python train.py --num_hidden_layers=9 --hidden_size=256 --num_attention_heads=4 --num_key_value_heads=4 --head_dim=64 --intermediate_size=704 --vocab_size=2048 --hidden_act="swiglu" --norm="rmsnorm" --norm_place="pre" --norm_eps=1e-06 --positions="rope" --rope_theta=10000.0 --rope_fraction=1.0 --qk_norm=false --attn_scale=0.125 --bias="none" --tie_word_embeddings=false --parallel_block=false --init="orth" --init_std_qkv=0.0369 --init_std_o=0.0458 --init_std_up=0.0528 --init_std_down=0.0528 --optimizer="adam_hyperball" --learning_rate=0.00482 --beta1=0.9 --weight_decay=0.0 --lr_head=0.00814 --warmup_steps=200 --schedule="wsd" --decay_fraction=1.0 --decay_shape="linear" --final_lr_fraction=0.1 --batch_tokens=[16384, 32768, 65536, 131072] --max_seq_len=2048 --doc_mask=true --z_loss=0.0001 --train_tokens=135700000 --max_steps=3005 --dataset="wikipedia_en"
Each number is 128 + 32 x the weight over its row's rms, rounded and kept within 0 to 255. Layers, rows and columns count from 0. Numbers have three digits each. The size before them is the row's rms in percent of the matrix's.

# gate: layer 4 MLP gate, 704x256, rms 0.0528, rows 289-323, columns 0-127
# up: layer 4 MLP up, 704x256, rms 0.0528, rows 289-323, columns 0-127
# down: layer 4 MLP down (transposed), 704x256, rms 0.0528, rows 289-323, columns 0-127
gate289 106:125138177172108096173106091115095120171141141165137115124124218103080049158128128161146152109155164132198174119160125150117131155135160101117149119141056103150186142114085122141099090104086134146118089178125106150115133142174135081085109116110099141162180148122175116169135058108129108148110095122122144114095149066140124163113113126105103120065089127148122118107106123148108103153157
up289 105:150163148128133071144147077105143166152133063089163124058113158142122152161084115149100158138108084088164183111123107099078158145143037132120126076143102126154114145159120156086042143150117089131133127093158135134138061075134104155134122125127161080157146137134150056192156069140151111148062125126102131145121153162103150119128104121122093103144108175167140135057060111100096179116138
down289 098:150103097130170144103151111146145127123079091161179132126059083106153112121062052111113057087154136081098201117116120106120159106155076098155131132125125072132116121171143058202055117134203146096183145139124157084072138149102185048099091097101093087178146106128145136110106110164101154113111108095138126116146163085121138142126153087117082122176147138101140145157115075092173105122105
gate290 107:063179147162192089124159112102125155161189133160076144127134082140128129150147154094141120164154071124098107064084148109124179140156141124139140077144074115135104144144105189181225129095124101129145154077121118113196152154095133117134141084155118162150116166168133156103148154094094089154167074145083197166129173107129096077139078146131119076168104156058125103131124093116129116134136
up290 106:125177112174140087147132118152110098155162145089039176146166153159111101164126111177132156118153092123123126094100119100131145139090218137111112229104128123103111119105098118103092101097120150080157067107167141168117154123158150086133078121144164143119074119144054108110140076144201095137176098133159113166077118165101124140067157119141175118150110127135120105065129109148135121199135
down290 105:136107055174190105118103118124159072118128146150085136169149116059186114093123103160126138134136104110102159056131082115162106104103161162076094189126071142133124117154110105099153117137136143093129124098163164135098204129129085136142120142081162150085137122115089143147139135102145127092133142147177120120109150206164159131112179110149075146101140162119124068107114149157151100140067
gate291 091:142109069148100076110114091116117164170159138083136084154127109113160136146120052059051089104110071151130153143150153132177126139131168110160061061134143154145113095065202148097131127133124162129104146084132163115075091142133099100111140173082092079115127086101085067164110067094156137172099144156175185085070143161137151134097122089119099107103165109084153140126087147124090128100139
up291 091:181147154139073128114108165090115165126144172154117141141084122131112115131106102084123105136080142110141097189148156126111113080124118155201108202138152140131146127134144166213099152140150125109148160083086086110111106135167164084131125159124134111134131129153100105135175057094072127106101111150165103128104099129109103134102107120102058166048128201159102082131144067144162135166110
down291 091:105159121116111109135153094077121085093047147153066117133114131117185099136166130154130146153100116118087121132144148140128210140175107128092171101152106099091158138148087121152095078144098162130138166164173147116152171121162153163084114089146145106156086138101154086128130131122146147048099152104084040135137135078130097132117134162095134244104098098101159065107103063113182179127141
gate292 109:102123127118130170160101154103129108158190107130021104146178091196106072136129189129150102141104124166135131113115144133184087133118144184123099177123163182144148121185123110122134127159103135115194078182129128132122133163106198100161069145123068141046120131143039160101141123143108122066201105169114107079115138111126141173114164178172093133131123133083089113182107153192150118182137
up292 103:149165139083142144175134084092092180099125135127126104112102097111106126133113140117143088131068096125124081113155186128079155161089120102121069087112137152125109172123127105105088098127093170075161159118097132158153125116171097108190125141154129078087143106151107125121134140146161095180168212163137165152155086111149155143091074178178115103191147100072166125147158075135143168136130
down292 105:119131152125176176119125142175143137088051095118109135089112126108109128145193202101102141131070149086110164120072098112126098145192143198145113158112105115090161106123124176083140189130118172121107146130124145159129110087117108100099121116121112136136089087036145099200124179152107144130073083129122117183148158148122155106109211147089124132046172177152097142161145124087142108127111
gate293 098:090137117135128088079164080067152115071110140156180115179113191135133141153073072144159100118176092082152168142133069100137112094140113070123104157111094104100089125109100171094117128184125116084154178077123156130195168107117097156086103143138129143214087141088167062199146095147160123070078145120124160130116127124101139139164087093144153133141140120136157075100177102085061123145087
up293 096:087200133153117151140130163160070117142128148098100126044143043138032098103138103153104130117123124149166146147150123159040132173125157136132133128143139108156090124114130101137104170064146166098067162136147105132158138110122114136102148106150116147179118142161136150175111104173144087166103125126142131167112111141090133066101169142120107136125114187130130169143119133162161147177107
down293 091:105142110079134117064199060055157151123133132149156121156096173156139117149132161126159069143106092088200187122142121148150083114086120133094131171155132127097135175119102110119093086118117114070125130118129110161141120144083113180128116110127128099105134094103155127127090136145133147124109220168128062115142093072130155100160137183109091135186190099154134111061209132101142091155109
gate294 096:126080109080174137139128093077155111141092113102160102104202084116161197113152151100087135107135092071134115144117135172128197102116113103133142133137080082097135131118156101142082099108193175173124167096162141108094133101150125138132115138131158130121115124097164122146132171133122073104147105076100141169128147122119136099120057194066151155158120126093094057129107140125145128118132
up294 095:140135111123176111107121135126154146163108135115151067049199118124136142107149111086137110131161090125091136192100180140182097115155176153178133184108145192076219114107131103179116150109143114126102177130142114156105146130116132108135174148153124152091098076106084184151098163134155085082173119139133070115090177088125095135120188098097119094184127145147093134176155111116177137098137
down294 094:118085133119158119117147062109153067064109116139171162041111106097116117178150129134153069086089109100088137113135091128128164139183115096088195120136087084128203132168163131117082084135157116254120151103100131117098147090169145123078125102136101091146118110087124124120101088133116137149139143096093158076111096150114094150097127095132142133132120115087161076061123137149128110169058
gate295 109:161139166130084109131085125177168108160109192140107140213133158143126064112137098114131140163062132146140089099064137161130100123146126123159087160100105157163177092106107093133120097134085139095096097118130075121137137119119164132123149186062090156108095154194122150105081150105088101132139132128195140083086102155116133103120114138072151129136114142115110133170112125153101038147134
up295 108:158082151110111131098179119121143133116158120132097125079077112115116113135104138145095124209139064100130099138063105103190122134178133093119124117049133152166146122194153083081050123121124151129154157076098099171095069221142151163085130158117124157103181165117072157177158102128151156207147132134192156105142185158095119092173179110098072141110096144128112103139112109131105174128113
down295 106:073113110127153164119148105142136135191080064123153163131146131103117132142100115143131165152161151184153183115161047116140128179119139168141143139160117148121142069124145159138185175187114089156124121133183153114174123057087094121188119094156146085136089091130109111148148135137138080113104140151175125161127132110142059125049144105137096114108115144117156092173108121165136137090139
gate296 098:115148124123148159134170103110121150036167132182130111112145128165048097151152128139097136131138119133155141147178099186097128167137112085164102206115078146095174142123095197147135171107162105107102086153141131150085110167125129187121109166117118158133146146113189162102123159152113138134075126161092148143149144118122092099112138066103139168148124153111126148175099120142128115136141
up296 097:142113153167119073164061188172098136159123136148134131156198118136183087178170103143130139077104143180085078111145160142143101115117155132137150091117161128162089131106163097081113093161067161150073150073112053172140123124118146121142118119112160204126127115140075099118122104082095114132129117100203111134154124103123099144135100208111100121171149117123097121140099184136158076093128
down296 101:126152131181119130192174162139162184091115116163124110115166114150090092134170144164084111112104120156135118118111153194116121107134149112171128143120134133123102109124083154134122151157139112110103075100144141128174118171087094200111147180109147170106138081169157122103134142072083158151084096155158089111121116115165104120069143135097136164151108096111074094108104171148146116089088
gate297 101:128169123164150139135094053114108136169136107165170072140132191137124140123103066191169165099160145162186149148129146145080110110139107131112127118142059176103146125081129147138110126161068131087113142106077093151110048168082112111121131175162137175172145180125190126106145112144138125109103169085146111154164131128108143150116104170103115096120150166074088123190113161155156145116122
up297 100:155164135173118135134167131115075136156092178168170114158096153062135151136064069166148147164141148159131138162149131111082162136138125184173167131091102092122136090086073112114125102140069075120107104109084121110128096149142131155098064109120140098122134121105218112099123133102193131161116193180071145143164128178117104165170150106158188132146136148102147154118135153163101141151168
down297 097:134145122154130120127137131119155131124054125121151167180148063112111132176131140071111127167204097175122102130183177100151158190104150149144196165094164137129132096134101135073074087106115162171119126133135142160085121158201115098133083134166119072140149131157163106115136139146155144090077163127149163131183102196113087143176154121207167182136155112098126117122144116099162066139112
gate298 101:132111132099156129158149152148124076130173170122123222120186067149101125134152148171149178146133101113144163115142103111133117124124174132169076178126134135130162119110131101113059132099138145095133133164080118148101093196174122077155102116185090121171088148103112123142097159116171174091196141164105171111093131112103155192125114223156087135174108060113126112166096141158177098144124
up298 097:104132134160088123120100064149087140139113077089179175099072148133110108147095116157171109138111096119137110087151151094062084162105143125109183146141150129168122129035079174111176125144116167072134151112213125102145110094115111060103139142177151146147082132144121103161133116121164132117070144103155142152173128160141098059160126160141170066086159138089174100118168098081077118120159
down298 097:127135153095146099122157156107103163105160051152171123136103198095126119083137144070129133105131115166132177145118134065087098089139103062096114182131110206154141111080113117158193104092102161159130102128154130082140123128142146088141183135115140140147107100118153077145130130153118142127136053098159143150123106092115062110106100127103190135109102148070148129109142111090093136131209
gate299 103:149092102140102081144133121095124168124061107204120086186148179102142176119155089138171099121129129125133072088122097085156131055157118118088115100150122204125129114164111113095098185066138129114166100182130102124153183094134148119136128104099132124127121136176100119138121088146163101118152208140157178117108173126115109103137122111106109149136164178096100151133131101120106151168083
up299 099:107098146112122056139163153088147142105121062231155063198131172150121108122062098182096102078114110135139113089078092169125135082152091095092118102127163153159137091152092101083107156107076138064142144171125156155162133120057091122062166146058091139105093170151084091096119107068103088111103147174143159106147164137156088095148137141123112118143142172102119147141130093107120179126111
down299 095:101143101114191201094147147183109128124118192091086177097148089122124147108100192099123123138080132124121195184202172111108113166102150186189111156155142101132155141151133157182115101155172099194112129102129111076084098128182151128162129117175155098169152087172145095109177160139143163124158104066096109101102108159151153132142099126158131123085082105191154091144176124123117070141143
gate300 108:118125068129107113185147138124108125109132128171144125141154129082110113150143053131094067167193115144172100146119143192119080116141122156159093120091090166100094151087157161122195149187127113123182107162090131149143171112115181126122084095176151139170135191121097142158092108153132126112114121076098116173160119076190099119126138089139165152125138124132165074116128172107098137198069
up300 104:067110102077128090162082102107113142127131072168044081132134128149158133157151103124140159150141147144143164127081140137208158139172139137201070135099108101117141141091160122137177169165161141093080095142107072146122054069179126150138127095120134112065158127089119131153144106183145117133163100123054118145069156111154121096101134146108073130165130142154173107089193103103182136090162
down300 106:146124147058159099131106124154120129127058145153087149122117116060097158036080068142130090153083157097103118132107139134126140136118113102091154128087121076108113116157191148121123092121177062179120118193098096120187093122093145096116121141166147132152102158118146161125145144131131179128168195102107138187093089115147141177112144111154104144089142106193128101145130136094165210251117
gate301 099:103156088134150151171150133080107063101132109128145168099126122185133126159144130112151173121129081083178129142174159147105127145158125134166149109135054133126157121101123131144184050187110159118123082111117164156176125153185164125128138172106149144187142073127129157186096097163118081153094124172145147118124119141195142126090150112101152067071178123181139162125109156116098137125151
up301 102:137167094143090131127183160112074133114092143086130179088098086112092117124134168113047144112122145082125095067103106126174175164146108100169137113144134092139161139152164129139091127145112132176091131197164119114095173144163140084056108112163132111097148170160139095137146100106115091151167120164182165152112147160095174156127103073132114109182100145123114134167151118209104105162198
down301 102:149151044140097143135067113120114135158171180076130131109117108109107103118072164112168106152131129164132127069105170099150086142139072121120105153136094165142142145131077165095139154141159149099108117146240133146113145169123129117127119154174136142108156084074020047191141077136074163128102181128118133132146124131132091145155109094136171145161166077114072107130141173098109095121101
gate302 105:152149058095108142134142138172122146103161201120141143110150118121093045096143178163141176165137167151108111122140093147128136100094152104200128139107119085117122161171083184125143121087156067148094088132100099133125168117110133118141098181091127215094085117085087100103169167149076135128208096130204146137110073073106184127116191141113120123167115190163098163207102142189151101114147
up302 101:124068179124157085085128162125138062124095141136119153093136140111153135163139128086074063104107144124137171120177143127087167085129051132152111142120084131069160109107155141100163146138189128160077166117117161071085105144123110108072124181116145093118150185083174128104122085128171173114198135096124097083113119089129159160098169097109092167100199154117126125196135168084157193100136
down302 098:077111162128126141193169146117182106154132156137114138110170133111061165160204173097115135115140019121169128135126096117134096172119095206140153115110117100138139163067149108113192127111113152174104153127185144133078124180110062124111171123157150133142152130136125156086209090107153184155114118146128106085108111113153109098070098173115118173102113071149089176089125089095132144077152
gate303 108:108138082097144091200128148149137126116096145097123139095146152175071141089142162153149137128123130149140118092121126179143144183120108104214131140144117132119110118098172112179067131158171103116104094165136135126122150123136158083163077151116186142149134137090136096119137100122181115117099184101146091174153121107133065126131150131159131185122113211200137123126144154132128105117124
up303 101:150158159068138176084093135138161188100134077092078124102065099148167127140146132086106130116117039127078113141080122119141115106143057172137115149147133134116127072223189174187145165161139133143105128102199163105089153103099097141159109130106142117156187123135086127107141190069158178159120130144126124078109146093169143202122081107101170160101103139130122171129105129109077098108099
down303 105:182168122132078130165143119139136170148101115125118114148139124136179068072084184079098080130141134126086135136129105199166168178170144180111116151117138194130099142203124122091029075135142120144189166203099100121125115137111172099164144088155096119131095155174135137143168140134105197140106122149091143138122142125128185150146110183107153096154163142149113089085136149098172174138157
gate304 103:088115096164107100125093113164108121121131130130134132140114104109083109141094121111127122067150185065158111095114099173092159165146126069124111123103130075082108168098058107140111079122155120115081203112096151099101077209164122117090185131110141147174060106106170116160150129127106118154111129096157173115126141128080185090091102176114128127132134132091153131159141099140138094084077
up304 104:097172095174112160175090137140062140179168072146114140128138106127142121157133168119125182124180181195144203122111172126137100064082116121135149146108165119101126150128109140050134192104121157142173098134101120127168107068122088169146127100167124170110150116161134150120126086149143186117145088141133180142065172092100124127112140174131137119115135092134102155108146141243092140132153
down304 100:138125106133133147132182108110139080157154079126173155205087114099143131160083112109059130117202139125138085144132120137109115112167092090089089130131099138100125144108105132142136086141164195136095195102106174167106109181070103078130092148127216183113107175161095094135141124116129115092156106101143161140145157163130208141106100165144108126119159078160149126125140160160138113117115
gate305 104:168181141199142146151133121181116151143169148115075167148131119149102140182158151064124150123134134067121108138090145137103118078104154155132122104143100136120145135198123140123113164098169121108195060037150123100122065229122117097117123181138161113101085094117106091121138079128091177117145120079170129104089099096118071140146084114172096109154165140140122139144151156115148132149129
up305 103:108116137130114123075084126101077133124138205170107149177107106107142113124119134136096144106173140157163091124123129154050117103117153116138098155150079143164126112115067092154175088166076153200099151120115089142083202165166140065125116142122149208146121218158123143144161089087107105124131132126109164146143139149125159152085147134098115169150145148094046161173146154169123128159172
down305 103:183131118166143095087089124193155154156138129087138118089099159171108156131137136106119126122047179084132156101116139130134143133119136147078104105105142127072146133122129179164127188136191136144140103070119158139150041118067122124177100142121159088115168055100137087130129097119102073145113129142151150138080181118145102106153085176062103037103131073036163158129165129100201097146131
gate306 107:104105131197117120140125075124126043146177087107146182104102157114167112111152112168192101193178098128110155072098125139078137138202140144140160124155115133112098079072143171123137141115141134095108153126101160113170140108170160129101145134193099154143104147137147098153086132130125088150114081123129140115087140083154121108136162092087140162162162122137178124123111123167113069140150
up306 096:150171118130162107109148123128128198107103191142091065182122124124130168159117073181095108135102151103179127174122114102153141164081113141138049193115113084142123184111125118124136100142164154094163103088131126095115134139121119053132104158167183147176122167131124155178143112150106150132128104155145165081172095137093137120187110115101147113172099190168185193103129146075139116100140
down306 097:059116117128166113199130124176177138101099161130060089147123094115196137120124130150076109133109135128131104111157063099127082136067128128136161173126101087144056140116168164191138119151159130083132126144125110089132128163071126094095149181161133125166073102117072103127079143115094120152130167120172172093159096144083119148153105111128118098187118163168148131104149107132112085131079
gate307 092:106173149169144103110135099090094123084155075133113073123094137148123115164092083153067155130148106108078149074098154139177154109148151187145083125113154170115156107104154137117197120059142148126150123107139118113162048118103144192123143163110165103072167128131122121107059141105154133154118098143117129087121175143134153104094172127096144086154189160102126149106169133145119179175151
up307 096:105135075140076174179101117141156164069079183139133065196110135131165123143129053136150105135148183150149125154111150153144163071110096121162113136179132139161106130150080099127111124115100122196162145168166145152114178100145156149132140148078114133139154166131139213122089140113115174091117087099141169131130108161124145102156096159167137143104107157154100111109138118062122124121107
down307 097:117112130143056176113089130144149109148129148128066173092122071122134110096158172108116135164064144127116132156158073129130097108086124142120149173047088097117171147152130171087108129112134144147169138112129089097091186107109077101153082118132045126152126047100091071157158143076127151159125152127126117147152110100123144151097124139113121110123126156101145115180113136088157091094065
gate308 101:078103066141173124095129146011124101127189153091165144124126146143069147129136106129165150130147122178136140118093140106143156101070136169054127133119147180138162122132123148156134142158169150093107124115114152206160086160199158107133153080068181111102120109187093174102151098114139082081137124145102068098140165167120141163150120152084124157140131126157094102132095107142118110143181
up308 104:137122098095119147068149187102106197168131092069109074200084127145111117123076192074111142088088118055098139122119083109166163172115163097139177126194195114125181116174117079105131130126150153101122112111110139128084137181117128155115165131172159119136138099102146131045151113128117140151177142159121073170119091140065146122116065120153101099163143183121062116099071127121117096110094
down308 108:149123157087139105165108159126107162078225165122083188069142133128130092215158123118084094098120158111086168100124123162158087080140108145096096096120127138062079097111125125132141075064124093140158068168136119149073162120037147162091048120088118182133128083146148135175106150148093161129161109070157150169134098089136089124178106116211085129154134106072133156094111110116131148147117
gate309 095:172132124124094159137089110098101137147119139137075099152158073127112141153146123086128114157109146168182119132084158135146137190144113135118176163163147112166172149169222155127163143192108088104136059122163050160092132199120158089129090118160102164110156123118157076141159148157124110078170124160125138125130084111079159149165151134110120115183101131112125110163132125118122105168086
up309 092:140155163133151187093137149087187092197173099191137173076150110110092095125143130151129118096113168117130075126118132174124119134126173159130092157124129091134099156158064130124095031125118123127113158171091166139101196098075141114130121149134118120163066132117111142111163105111106088191110120095132089126130176066142134111084096195100087161134116111140149069140121154141116104115119
down309 095:068154165094122149138091149109133119101107186183128124156114135107085121108168136091099115139084125114089097115119124129134123168051129151131108138145154104109122138141170114127113081110091106079117053157125110085088173059100152132098130164052121153146085173148172111148146144186092120074165188153138128098114149099148111161082133145130105143223125209131187100167145169100160139129145
gate310 099:110116124085064196166169139126127114112130115147178115128096105093140106110186202133107100119120122141139097161165111152170141122127156166151167040095153170096114179162162101135170100134059180149118110116183080114121132134106148143200133125158142147122138160149130089061137211100176184140133113135090134114089077116171141104146119122154150105148099191096131093131118130148133122091183
up310 099:109147147077102124178145112089146126088132120151176060052094180061108144178069106080165150109088070118124147186138061158055147137121171118162128111084130178157061145090111142112096138130108127114100147128131100093138099100127114105094152082181104128138118126089115113128073137188159117132113173122166096111142122130125135168151104099118203129138075109154154153096096112122059154132096
down310 098:092125135109102176100106091082128081114189109086162152153206159107146159140137130088083114140149129167142096118135152103202098124125162120145106136197141171156142129168106090140085112093150130109152139138099189181062081162117151106152120178121130144160109161128163104177095080130129102103115105140121093082139136114116203151123174180101123139120191158113104150179160158099153164125137
gate311 096:093061106106183141160124097073096139175120153114118140164151120146155118131097074132141159152081121125114156160146121175124092141107157143188064134106166112100170118126192074083142064206157110147080077081104157153128117129119152170100155104103149143095090133132150134101133159092108103129184120089108193108154153115162116143155132157100109113095059111073093152169093126112171083144116
up311 091:119123085160123123080103119156131056133169110161080126087153113110066128103182190086117078083127143096166128121110158131131114096107091136120149116138079128190065109083115181168151101063100135120137107139081095113138142118159101046156125147163139156139155149142104125115178193177077177112103119097094097111149129104119139140123157144109135115165178183142127150083120152106087136159146
down311 098:107093079129175138141148063139157113132078090157111131127130138129115172056173124099148145140121119110140133169114124135111125126112142159103105112073117043139117149152212111136094059140128132155128094154114123184086134123161094055144113140139127091113111130105112120132125164170100090102195111113065125064161167078158101119120108105080142126144119094096094165132116096099188138129157
gate312 111:150143153144081145145141160076139188142165131173110158143128161118158105105116141179173083086145114130128138192103120176109154155174132103118113071120086082145094123110124151151161127121175153137103133138182128147189109176150160124104163120081084120135074124101144090122111167136170172181146102117164167147100152130096114139180064088126103196170086173133180125124089077106096119125067
up312 105:130103142160117109112113136100103130146104066089094198169119174086168137144150095110130181109140134109191145093095138105122169148125102107121150094088118129147099077114164136135131138078121201110093158127212180119144136094126133131111104062119124137142126143126110064111070097137186037143147132073128157114083159153150083183102083131130138051077158145130137187095172102176139104114103
down312 108:147141091141132114110117132125136167117107090105102159151112152078106110141215042136152145080107155059110139174131158162095123154074106166163124140102143130165127130144154176095109165107188179104111142079169131091172123121106142148127116104130130141152131034150088084151211111164128137142183173100158166085113117099136097154138101141142124084091129146138132166131110150111089115134151
gate313 092:108129141175121121111079143111121121122158164116098087120171133157140146174213111084113116182092123130104163147093119133165181105150044117162185065160104121100131136184152151137158157111175131165193106142110065118145119142166128183126150115101137157135153115090117140181113162080137129090100046104091150138113177134164107100100111127105105142119083103114123147143151161132115147123123
up313 094:162143150177067154131089173145116178125202092143134141159109093103158122109138152100135109113133157095118192048107146100129188125114123095111163102191115128081166114124134142145150065107161152171137077100081117125129133119170151136110137115104137136149173166105154118163137135056043115119125069131106185179105117115122125151066112164137160128088129098126086078101181132157091116151130
down313 094:097149120130102122077114216148111148147033107135163177125116147092088142085152122124101111101104113122113134131166111100103133105072124160115137118143138119074151138118177139109149147154094117108130132101124124139123147174140141088125079107133104106151147101105149093093130118136125158084102179147195144137140077152104119147149158099097205142159155121130118150141120120133167153162145
gate314 104:203145124104134115100116120152118122096109173104116122123138137108119098148124092084154108136156147175103153163129125192066093094100138148193099165152138137070115169108108170177127147136169128113077163109157105128086182159091195155152155139081132144089091149103130107119131105076107097159131078110177156145091131127180161096083105155149059166173182217158081119145154157138153133122168
up314 103:102116128121184092222119097106153094148111126097104113146134055144094082150118178088149139140143116078122119112153076173134139137139109087117141148181097093131165082161128106121072153144148107171100089164104154106107115113098129064127159134129095127058133120163113190101104157147102105138071168116163118063123122095131161171082147100104084154153122095142106128127113189093113057111089
down314 098:134094089158111114118180176095095166101180153079140089131145165089149091112139124156163101142152102110138139169138158142139095153132109120147113194148099207065143143132113195126144107126161133132121047120102115182098147139158161109140107176105167128065129174108117093146086119149146077144118089135128081103098102069135182157088073099105093173131114156178117139148169116133119109150145
gate315 096:130152138122104108118095123116157129140132170163107101145094158114158139129148115081105100104137192164183130171108111144131131085131055112130118121096109178108149142187183142158119166136133170128167129119132100112153049111124147167155174133168139097142149192080086162153138109099155102153143131166172187081171131126147114077187115087134112165090089111155107184135108127126158146116038
up315 097:139070085098085133051043133139165112094134090122070124119156094096146097132178139072129132154144163203076118102134126112189119146111127126138088152096168165135124085089091132129129118124108089144142124156114119116090122155125142143128153191086166165083108126127049113135110140134133134179190105136086177105092110153118154119080101163133103151175113094176121101108148132143161097137145
down315 098:143173136088167154118130150126060164043132128165126144116128120184110140157099149186141099177110143133164076122106135139094172112170140152072147124120086119119096115193188180114183162115138138151149115123100175210168167106115119134150123108226161137148173116120160167103136089124126176091119141108132076107080107166172100144195090069139121104135172178132155151141124148132163138095134
gate316 106:156119134117150123140160107144128108190116159176161085196157143128161111121122152161103074099130113072107105125139063168123093111141156131159082144155153129146133156145172053137093133151158135096097119079161133143128046149171184125170136138118120122148097163112199145134108195146111156147202144166168122122098128085108134112179135190142152112202093166157193171158110110080141122084163
up316 103:098157169165099134109133143068113124111159067144105164127100113122107143125110093162133098126133089137141197099132161112066125221139157091089148111173139129137125105084104141080061091169122133193127097090147140149153170083142126115116144076141107179177104113070115063124153089120157098110121166129124143194175129174097063158114179121104143076076106110119139073103106161169135124097127
down316 100:167153101136141106131094121123087190090163122141137096167105166144123069126150122124078135151102122146155154115130107116078074126129140145131089128149080174156149137089123095187106107103141155104133067096196145140168149139131187084173082178108137064084108103064202055100133111127139109137101096113119143111115130171157067062194087143139093089126084164141115087152127161157113146104109
gate317 097:147138107116122059169147100115114128213107129092130151163173155067079152120081184172115153145141097143144158135099141147081154112144060122089154070155136127142176051134128122119122089118161126141146121104114163142174059168129115105070111155051154150160130098127103118162072140135166107094104146122126092105149116172130124104182143101089139139152154103105146171132159143134111180114099
up317 097:105095137142118112137186075058146137156132145114165105087102153111184169083132068175134123131135146127091143100136107133127160117161163106168093099111106145077055157131157156067095098105130119114152159139109138106167106131119121158135187147129136124129138140119142146141104162228107159169137131143156114087135120133071105069184114144132154089102126144162160080077176120091112131087122
down317 097:163137133106161157167062129124137121142145110076120128062087100140097099102128132104145085078124093135136121107136109081081137159142223121164105155118179150181135172099095120115138093107087137150175111127136114133099166143179130088131145074107078154144153123154174111110142103073130107136145175121130135164115123113102145105153062047124095095149095115102110126192161163149093123116190
gate318 112:142130131157149119183131177142035106149219139152084148126148118152147080216222100170173135174134098146103133111076114149137108151161198081141116133095153108160154120163124138106113097130094176115150130170097128158122160100134150101111149110102089137081146154140113128130132116096112094139135095142118099200119125116149131172088075171142132199163103076125108120145158109174082063234132
up318 106:164064139136115139108151127150129088057128109097175165132139185115092113073163159147114081070161178162158095132211176185143122160104093166140157139162097092115117139065067106076125061140091136147077167102126112176125127169099101113109131148147066168113114167086120094129127161124138112075122149146177160175144126123094130151045062154128116089193128097060072134112059174144089080090107
down318 108:169179123135141110178123087155132143133079103120133171081189048202159106115169139095140127143083126149112064112142119090146138163124150112184116113101123162164140127106042107146161142085147098135158110188128162152123140093118152111152170139162125141088123100119096116125097181147126081101125106176129134086162115098157211104111143135083108138168132116161156167148117112134096074165094
gate319 100:141100074096142116199169114089137136132129139144096107112182137152081165134182139097186146195133123154103156177119159101146163067045129141174162121164097124100131123114109161125115149107131112113128104141119105084119179110150159108075110156152122147143161147094084142112122153095153157167168092102106115157126134130130145115052153115151144177093161157106090168122126087098108140122109
up319 099:139183181070104184096137151153100082199129168078131159113134118092118154147176139120094137147141137138173161152155148130043152123129064104118090124152138077159126092126113142144177098155174091076150131104149141107126146131125126112130145115131144120156092126157158088169089110113066101129085168068105157156142126145106057157127111087134119152107140092118112128150105093150085118123142
down319 102:088114122155188103110148119139082171100108139110128191095144104144089119150094136167119113124163151148192138142147143123153153104155182127073137148145084154065131120105171076101101150157133130063105123137117116129117150150209145106115121120151100167098053091077151129096204087152142123061155120167111089120139119137058125152081135077096107090179090202184142085134121133073124145135141
gate320 099:060096114127114136133129110168132087104146038111158134112100100110122156182153157160097133143186159133129126077196153082143151107104072091144120079079132118075075117106154174139081178088171145127098124143131143179193070149139077188176115090150109147133125116158184126112078152132161158157143121115097110193114182117113073120150132116143087134127077077122185072146107116102141188077084
up320 106:082187168115129139180113151114132089165174172138101156089133130211099139106130130141110095092166087116141137141078143159157069133152138136083181133130090109231178080152142159155146070114104128151192101171078153155134130166095169095144110155106093148188138126136121122127153109118096096150141143103188095103085083077163129186170138143074140117143102159110135158146098174150055069161107
down320 103:070089130142111163121127105141158121094089079156151128142115156143113158109154123186101091142126176143157126126128134082117138113131160125142109123126132057075063175063120180119112171147189144084115138101135117157186113084162091162152125123165164122158114142121186113097105154145189134125142100106142079141100186103154084055133130088146127094135116107087200096112118152131143167098153
gate321 096:136155129152091115096098104116128158156142197142065091086132185091152156171196088086178162130084113152145149194132141162084126073145134159139150147110129123130136147187126155140141122171042160190126127131120112111145108111064171121108147220129133161117090140167149152110156116119077160084094116102168108125147112113155177118194091130049087116127193106167093122120143143143134107122167
up321 098:087117112140106147209127136115151132107121092164149098091178117098077151109161173149154113085121152108086155181166136126064127125137135096090128105120082099096152132095151120145091095119129108151108122167148166161107194123070117124132130101175117115118108116117054118100176168078100153078088127033133084163148111123119149144129146087089111153105115124148092072122178118109135100141111
down321 098:177121150138138105079160119168152093149199155115169145113115157100132082175064134112080115116112127083163081084140098134133110137136189104084091172135182147129182098122122122142088167091203141155116084118100119120076097194154159137136109127097118138127124132089129108117120132182148092181156097111070175131174132130122120128128102138122103173128137122119146154129148144140123155228159
gate322 098:128130163131185115154148154106083169120123110124140132115169152112052137131185173109137142117115127138086114125159115121138101154106155163187092176124114145073153155134146132167141090129090084136056095144106115171045165115124178084111090105164120121137124135136123151192186139169096113133168114183173112142056127129073165055114171127164116142162115101122149122159171121108135138144151
up322 098:097069131131150108165225163087141157175120159121186162149106158080078115079143182156139167129148154077103100130115160108166103189113143139121147144126107115108159121104085141116145147102112110127143115089082167110051170128114145100111153084137140122078184095109116202176156113124141105051149108199179070162100116180075159079104107129122118148152115153095112103182165149075150089153160
down322 101:128093103101098140142159212119160133172160119099167112197094117067145160112033114092119131127111116117144100159138172149147110155127138104047090149140148107129133127102078112084116178141135176126165166093119139109153132133110104191110175065114175181114175094095150136098123037106164151098118117120124071119145095154128102088144135142102087100132132105108116103104118167083166104115179
gate323 108:106230094172104151164097133131128142137147128160162154175148134176099094191087062164145176145107147136165137136113169121106133137120118126086153163131117180200081157119117119107093090133152126127132107104148119162166123121085089104145111159123097190130158099175182059136145090094122096115076131060115094153066124142115176092124156119126119140187051153124145165063103125146130099213097
up323 102:139158112145133198140117134094130157140104109130141110172144166159108073138142150157195181165051119155130098161076133184138150106130076149085165103147093101197128115167114111122087082084102100099141111106134184138176169137138151121166181172143125143114101097166158096178155096055147136171142126093123147152099080126132149090082094099157144148083145126147100173144131149134130114199126
down323 101:092085124124162169099109106145137116102115103106132131121117182126107161119134184097069166094043128160076128112124109127150154062163124151158094087168157090160159131183127130120166157080085141128131131057120187092166113137130152150164119135167103117105080144109102129138137095111163138137143100171083175168180155103081126133196124126117138092060175100172149178176110188121154098157160